{
  "num_attention_heads": 4,
  "qk_norm": false,
  "attn_scale": 0.177,
  "tie_word_embeddings": true,
  "init_std_o": 0.00833,
  "init_std_up": 0.0442,
  "init_std_down": 0.00833,
  "optimizer": "adamw",
  "learning_rate": 0.00178,
  "beta1": 0.9,
  "lr_head": 0.00681,
  "doc_mask": true
}
Each number is 50 + 12 x the weight over its row's rms, rounded and kept within 0 to 99. Layers, rows and columns count from 0. The size before them is the row's rms in percent of the matrix's.

# layer 8 attention value, 128x128, rms 0.125, rows 89-95, columns 0-127
100:50 63 49 36 45 34 48 37 51 80 45 70 43 43 69 65 71 24 50 40 38 42 60 55 59 55 31 42 46 48 33 51 40 54 43 49 55 51 44 40 65 51 48 55 49 48 70 35 82 76 57 53 54 39 27 60 53 41 31 49 60 50 55 44 51 39 27 51 43 70 66 63 57 67 61 50 51 49 64 38 56 64 27 45 30 79 60 40 49 40 59 50 55 54 45 44 77 31 48 75 52 66 50 61 37 45 37 49 43 53 60 40 39 61 45 60 48 49 52 49 55 63 52 43 36 57 30 52
098:29 48 66 65 55 46 48 56 39 36 59 34 50 56 50 28 50 39 36 54 55 45 75 47 32 69 59 63 55 50 46 53 58 67 58 38 45 50 52 64 58 56 51 63 52 45 48 63 33 65 47 40 29 50 60 31 48 62 45 50 51 32 54 47 49 59 69 48 59 52 31 32 58 57 45 58 39 33 48 76 46 23 61 56 62 51 41 53 73 60 23 49 21 54 39 29 54 61 49 39 66 51 39 47 63 45 45 55 79 62 49 45 47 41 48 47 17 48 55 56 49 52 32 69 45 42 62 27
087:50 49 20 21 58 71 43 48 58 59 59 55 57 63 63 54 43 55 44 53 47 56 55 48 71 62 50 62 42 53 50 63 42 38 50 60 78 48 33 39 45 37 60 15 45 43 63 64 60 25 40 40 11 45 40 67 58 41 47 51 43 62 66 45 25 52 39 49 54 53 41 48 55 59 66 49 58 48 54 44 63 45 67 56 69 42 40 32 61 34 39 48 42 33 53 60 51 49 57 68 51 55 55 57 49 50 43 44 29 62 50 67 63 50 49 50 84 52 40 55 60 51 45 49 53 42 34 33
096:55 49 76 78 44 37 51 38 51 31 23 36 37 28 53 45 68 65 45 54 35 42 51 52 62 50 63 56 51 70 37 51 60 37 33 46 51 47 67 51 51 64 38 47 66 54 45 52 32 57 74 44 68 64 55 54 43 55 36 54 31 64 62 44 74 64 48 45 74 65 52 38 56 53 43 41 60 58 46 24 52 69 47 50 69 61 52 66 47 49 46 54 48 30 39 42 56 33 49 54 59 63 50 54 53 38 56 48 37 42 51 47 55 54 51 57 41 42 69 43 24 36 50 21 33 59 66 38
100:56 37 41 52 39 50 44 56 41 11 32 36 54 31 28 33 43 56 63 57 37 46 43 58 69 54 57 59 29 67 58 50 61 53 59 45 39 56 55 47 38 59 55 59 28 59 41 67 41 53 67 63 49 60 44 38 50 51 54 51 47 66 38 56 47 32 45 56 62 74 44 42 49 36 44 79 48 36 38 34 36 59 80 47 59 57 48 56 54 46 32 53 53 57 46 38 37 36 57 64 47 54 40 52 39 56 51 49 32 44 53 52 54 54 66 52 48 66 66 61 28 28 17 70 51 55 66 52
101:57 48 37 49 63 59 55 53 60 75 35 38 65 46 57 61 54 55 57 45 55 51 58 51 53 40 52 31 54 32 46 31 44 43 49 36 40 45 39 45 49 59 28 41 46 52 54 34 73 65 44 33 17 46 39 68 55 52 51 70 54 50 50 44 40 32 64 59 31 36 58 61 65 56 63 39 49 66 62 25 59 67 32 61 63 35 83 39 43 39 62 50 46 42 27 72 70 60 34 58 36 47 48 55 45 49 33 36 43 51 54 52 46 50 43 58 64 55 47 38 46 78 61 34 47 47 35 54
087:53 47 31 27 52 44 65 42 52 40 64 35 28 48 51 45 55 44 57 61 37 42 59 60 57 52 68 48 40 55 51 59 46 41 65 28 48 44 45 47 40 39 45 28 46 52 77 60 69 23 73 61 46 67 49 69 55 44 64 46 69 52 24 49 40 42 45 50 62 52 63 45 44 66 37 33 37 41 53 49 49 42 35 70 63 45 41 36 43 29 41 49 53 51 69 28 63 47 32 76 68 51 40 47 75 49 60 53 52 58 55 45 42 57 69 52 38 40 51 43 49 76 60 42 66 45 42 67
# layer 8 attention output (transposed), 128x128, rms 0.114, rows 89-95, columns 0-127
098:43 65 67 66 64 43 62 60 59 43 63 51 58 44 49 49 40 45 63 50 46 46 43 46 38 45 49 71 59 42 42 53 52 39 44 63 42 39 47 54 52 41 48 47 43 34 28 69 66 58 63 53 49 44 76 60 44 51 61 26 29 32 48 58 59 53 46 65 44 31 42 65 42 53 61 35 52 14 60 50 75 21 81 44 49 51 29 57 58 43 42 65 45 54 42 46 49 50 52 51 50 38 30 37 31 32 66 47 60 50 57 77 45 66 50 60 49 47 57 31 60 42 62 31 57 29 62 45
094:59 41 36 41 29 53 33 65 52 38 33 68 48 56 49 60 67 44 26 58 76 55 52 33 55 45 32 43 44 52 44 47 61 49 64 55 47 71 50 30 56 36 42 55 65 49 61 42 52 38 46 67 65 50 22 71 66 74 44 42 50 53 71 52 33 50 30 48 51 43 74 44 63 42 48 38 53 77 51 42 44 72 32 46 51 50 54 47 49 51 47 54 55 44 81 57 42 46 53 42 24 39 53 55 36 56 62 43 46 42 66 47 49 65 37 47 60 36 61 59 31 46 33 41 45 69 48 55
083:28 46 58 62 55 55 52 70 58 39 49 23 40 32 47 56 68 56 61 41 62 43 39 70 37 56 60 43 43 28 67 50 51 57 36 32 29 65 43 58 52 24 64 58 72 68 37 58 44 76 60 38 66 50 52 26 57 31 43 54 43 38 23 46 48 54 44 52 44 64 53 46 45 60 33 46 31 31 54 48 28 66 53 47 55 46 54 48 39 50 40 57 62 52 69 55 61 44 50 47 61 51 33 38 57 58 57 71 57 58 45 37 52 74 59 52 50 49 44 56 32 55 46 59 48 77 40 62
095:63 66 30 42 60 49 49 49 49 56 38 77 35 55 56 51 33 33 47 62 46 43 60 56 45 36 52 45 70 32 46 67 48 53 58 54 42 52 74 60 32 62 48 50 30 52 54 48 58 53 52 57 39 44 44 49 38 57 71 58 45 65 47 65 30 37 43 58 43 58 48 40 38 33 73 73 59 63 44 75 51 45 76 46 48 55 42 84 66 34 43 45 66 44 55 60 57 38 35 51 49 44 46 48 41 63 77 40 67 36 55 51 19 37 35 43 53 50 24 45 61 49 51 55 54 46 65 43
100:46 52 24 49 45 58 36 41 50 47 47 56 43 75 48 66 47 47 57 42 56 75 47 73 52 24 62 60 48 26 39 59 45 53 47 49 45 65 41 67 47 63 58 51 23 57 48 33 50 45 49 51 50 55 49 59 63 65 56 49 76 59 55 58 61 54 53 46 50 27 57 61 66 67 33 47 61 76 59 57 41 64 44 57 49 36 45 55 38 28 47 35 59 23 43 51 58 53 47 38 49 35 46 40 74 48 56 54 73 43 39 26 53 49 30 56 62 46 30 42 44 45 72 69 51 33 58 66
100:50 53 67 59 51 51 61 21 64 55 57 40 32 29 55 34 54 46 79 63 33 36 57 53 39 55 34 43 45 45 48 55 61 67 38 64 54 46 42 65 60 43 47 56 43 47 37 64 47 38 58 36 61 48 52 32 42 46 53 39 52 59 50 61 63 77 53 40 54 65 24 67 46 40 53 52 36 24 44 58 41 33 39 49 53 57 33 37 44 59 71 55 50 67 61 30 51 33 59 52 66 49 46 54 43 40 40 73 61 59 58 85 33 40 61 55 33 37 60 49 55 46 70 35 51 46 39 47
084:33 57 54 70 51 45 53 32 51 52 48 54 77 35 50 64 65 48 40 55 61 52 53 54 25 32 65 48 58 39 54 44 76 87 36 58 64 51 46 59 45 38 43 62 63 48 52 27 43 55 52 33 64 40 55 33 48 51 37 57 22 25 49 52 57 53 57 46 53 35 53 79 38 58 67 48 50 67 51 53 66 61 42 41 49 59 50 44 73 63 54 50 35 53 41 54 39 38 50 37 36 46 28 21 39 46 60 62 55 40 56 27 57 67 42 41 72 47 52 49 52 50 60 49 40 40 54 47
# layer 8 attention query, 128x128, rms 0.141, rows 96-101, columns 0-127
108:50 48 59 48 79 31 29 72 50 58 36 35 45 53 49 66 53 57 56 59 31 53 41 60 33 70 69 51 59 35 35 64 51 56 63 62 63 41 55 40 36 65 26 54 55 43 70 71 71 29 54 39 49 43 49 48 56 38 52 54 63 47 35 55 61 48 56 69 32 40 29 57 58 56 61 46 43 46 31 35 56 59 51 48 60 46 48 69 51 53 31 47 55 67 36 27 61 62 47 64 59 68 45 50 64 50 56 40 40 51 39 60 72 62 39 62 48 53 58 59 47 30 56 58 68 61 74 50
087:62 53 58 67 43 61 45 78 50 64 48 66 69 41 79 44 51 72 34 48 60 56 47 41 48 59 53 60 47 36 66 58 56 62 47 53 60 55 52 75 74 40 35 35 54 33 48 73 42 62 40 47 48 50 47 43 45 46 52 65 44 60 56 55 34 25 55 23 43 44 37 40 63 43 51 35 61 42 26 47 43 57 42 25 61 32 75 54 43 43 54 48 41 57 47 45 61 53 54 47 48 61 45 67 71 47 48 34 61 53 30 54 50 62 60 32 36 45 42 52 62 35 43 64 78 56 64 52
102:34 64 49 43 61 62 59 42 66 46 45 40 39 59 36 27 52 53 42 51 52 33 63 60 43 56 52 52 65 44 69 50 35 33 48 40 69 43 62 29 26 77 26 67 43 56 51 40 64 39 58 75 44 45 44 73 37 44 53 49 41 47 46 60 54 67 50 76 34 47 62 47 56 44 61 58 53 68 32 67 40 38 40 46 43 31 27 44 33 56 44 44 55 58 67 66 56 55 38 78 46 53 67 60 40 66 71 61 46 62 65 48 48 65 48 52 62 54 47 45 37 54 54 34 60 40 60 43
093:56 47 54 46 27 56 54 35 58 50 58 48 37 34 39 39 43 39 52 54 65 46 56 44 74 48 38 47 36 77 51 48 52 42 52 45 54 55 54 50 89 18 54 51 48 39 39 37 43 75 50 49 48 58 59 40 36 49 74 40 36 41 56 71 65 53 34 59 65 61 55 49 38 38 46 52 48 39 65 62 47 41 50 55 31 48 38 47 42 52 57 49 39 28 63 34 47 38 40 58 48 35 74 33 42 45 42 83 60 55 72 38 48 26 58 54 46 59 53 37 55 59 45 63 54 32 30 51
106:58 28 77 51 55 45 45 49 63 42 33 48 46 37 35 62 51 43 64 40 58 31 44 44 56 35 54 42 44 53 55 58 63 53 56 56 37 40 31 48 65 22 63 53 46 38 31 60 47 35 55 34 57 67 59 53 41 60 59 30 50 58 54 55 69 74 32 54 66 58 24 55 38 43 72 53 53 61 53 47 58 47 52 48 51 39 46 53 70 79 52 51 53 55 47 52 50 14 46 56 61 46 68 13 30 52 55 52 54 54 59 68 59 35 50 55 40 65 53 60 58 50 50 44 54 46 28 35
091:55 49 61 49 40 40 31 56 51 42 68 77 62 43 67 65 60 46 66 43 36 45 33 42 35 62 64 50 40 48 46 54 57 62 49 61 43 34 60 53 51 35 53 39 47 56 60 61 55 64 47 35 61 35 47 41 79 40 52 47 52 46 35 23 24 38 49 65 39 72 48 59 41 53 42 51 44 38 48 56 49 43 44 74 46 62 64 66 42 52 53 36 37 53 36 33 64 62 61 40 46 52 47 57 70 44 36 55 51 28 21 60 44 53 37 48 50 41 72 47 42 46 64 68 32 73 73 64
# layer 8 attention key, 128x128, rms 0.14, rows 96-101, columns 0-127
105:46 64 54 48 58 60 38 53 53 48 65 60 60 34 73 45 52 44 59 36 54 35 65 46 54 55 46 70 48 75 63 45 54 41 37 52 50 47 49 46 61 68 30 49 50 47 46 56 55 34 31 48 51 46 65 27 46 38 67 55 51 57 57 30 38 67 45 70 67 71 48 40 39 52 46 52 42 47 51 61 52 46 51 41 51 60 49 60 55 54 54 07 49 48 58 48 63 53 56 33 34 44 50 45 58 27 47 45 71 50 43 62 35 62 77 38 39 59 77 51 49 59 59 29 71 32 74 71
088:36 69 45 56 38 51 36 49 69 49 60 61 49 49 35 57 57 61 65 46 64 52 66 40 67 62 56 53 58 48 86 57 37 46 32 47 61 42 39 40 57 49 65 35 48 63 37 33 53 48 32 38 51 50 46 53 52 78 45 30 59 27 44 58 63 76 33 54 39 86 48 37 30 45 36 54 51 54 44 52 49 49 59 47 39 54 47 38 59 64 52 10 51 50 52 46 58 42 54 33 41 40 50 43 40 37 52 54 50 53 53 62 36 45 62 44 37 54 71 60 48 54 51 63 18 40 48 58
100:58 26 56 50 69 59 34 45 35 56 42 54 34 44 48 45 53 49 58 69 44 59 62 40 36 51 43 47 49 45 38 55 67 40 62 67 44 52 46 66 40 58 55 44 45 60 57 57 44 32 69 53 38 51 48 43 39 17 56 66 54 69 63 51 57 27 49 31 55 46 52 56 52 43 54 52 66 43 62 49 63 78 69 45 49 48 60 69 38 41 37 55 59 56 37 41 44 62 65 59 55 47 32 79 56 59 63 27 48 32 36 53 80 55 48 45 47 57 43 54 35 30 54 59 38 49 87 58
090:52 35 45 55 38 33 61 50 42 53 49 52 39 60 36 60 53 50 50 56 42 58 50 63 43 49 57 44 57 35 24 50 40 54 72 57 50 62 47 56 64 35 65 38 48 33 39 50 49 66 56 69 50 47 37 60 53 31 48 35 57 58 50 53 41 25 59 28 41 20 41 59 42 54 62 58 67 46 53 45 47 64 50 52 49 49 59 57 46 39 38 99 62 51 47 43 47 52 54 61 55 46 55 46 46 48 50 46 51 47 49 57 69 57 35 64 45 47 17 47 52 55 55 59 43 60 54 43
098:40 39 67 29 66 60 53 39 47 46 56 52 45 43 37 39 47 41 54 22 36 39 42 61 38 61 62 43 38 57 46 44 47 42 59 36 36 52 67 59 55 47 63 40 54 29 52 50 61 44 52 52 60 37 41 50 62 29 48 33 46 64 50 43 58 46 71 56 62 59 48 72 53 47 64 52 43 35 46 48 45 21 56 60 47 55 53 52 67 52 30 99 28 47 53 53 61 43 57 73 48 49 49 44 52 64 45 48 57 45 48 48 56 62 41 56 42 54 34 42 46 62 17 48 58 61 48 55
095:49 66 45 44 52 33 46 64 69 45 48 48 49 53 50 43 61 36 56 37 59 30 54 50 53 41 52 55 52 77 59 44 39 67 18 36 42 43 53 39 54 50 43 65 52 49 51 58 64 62 32 42 50 42 65 39 49 68 52 46 43 32 63 41 34 68 29 61 55 61 46 32 38 44 41 39 61 48 50 54 52 44 48 45 56 51 55 41 53 59 53 00 42 57 63 60 52 42 52 47 52 54 61 25 40 33 43 58 58 56 64 48 30 44 65 68 45 50 77 37 58 58 53 31 54 37 49 40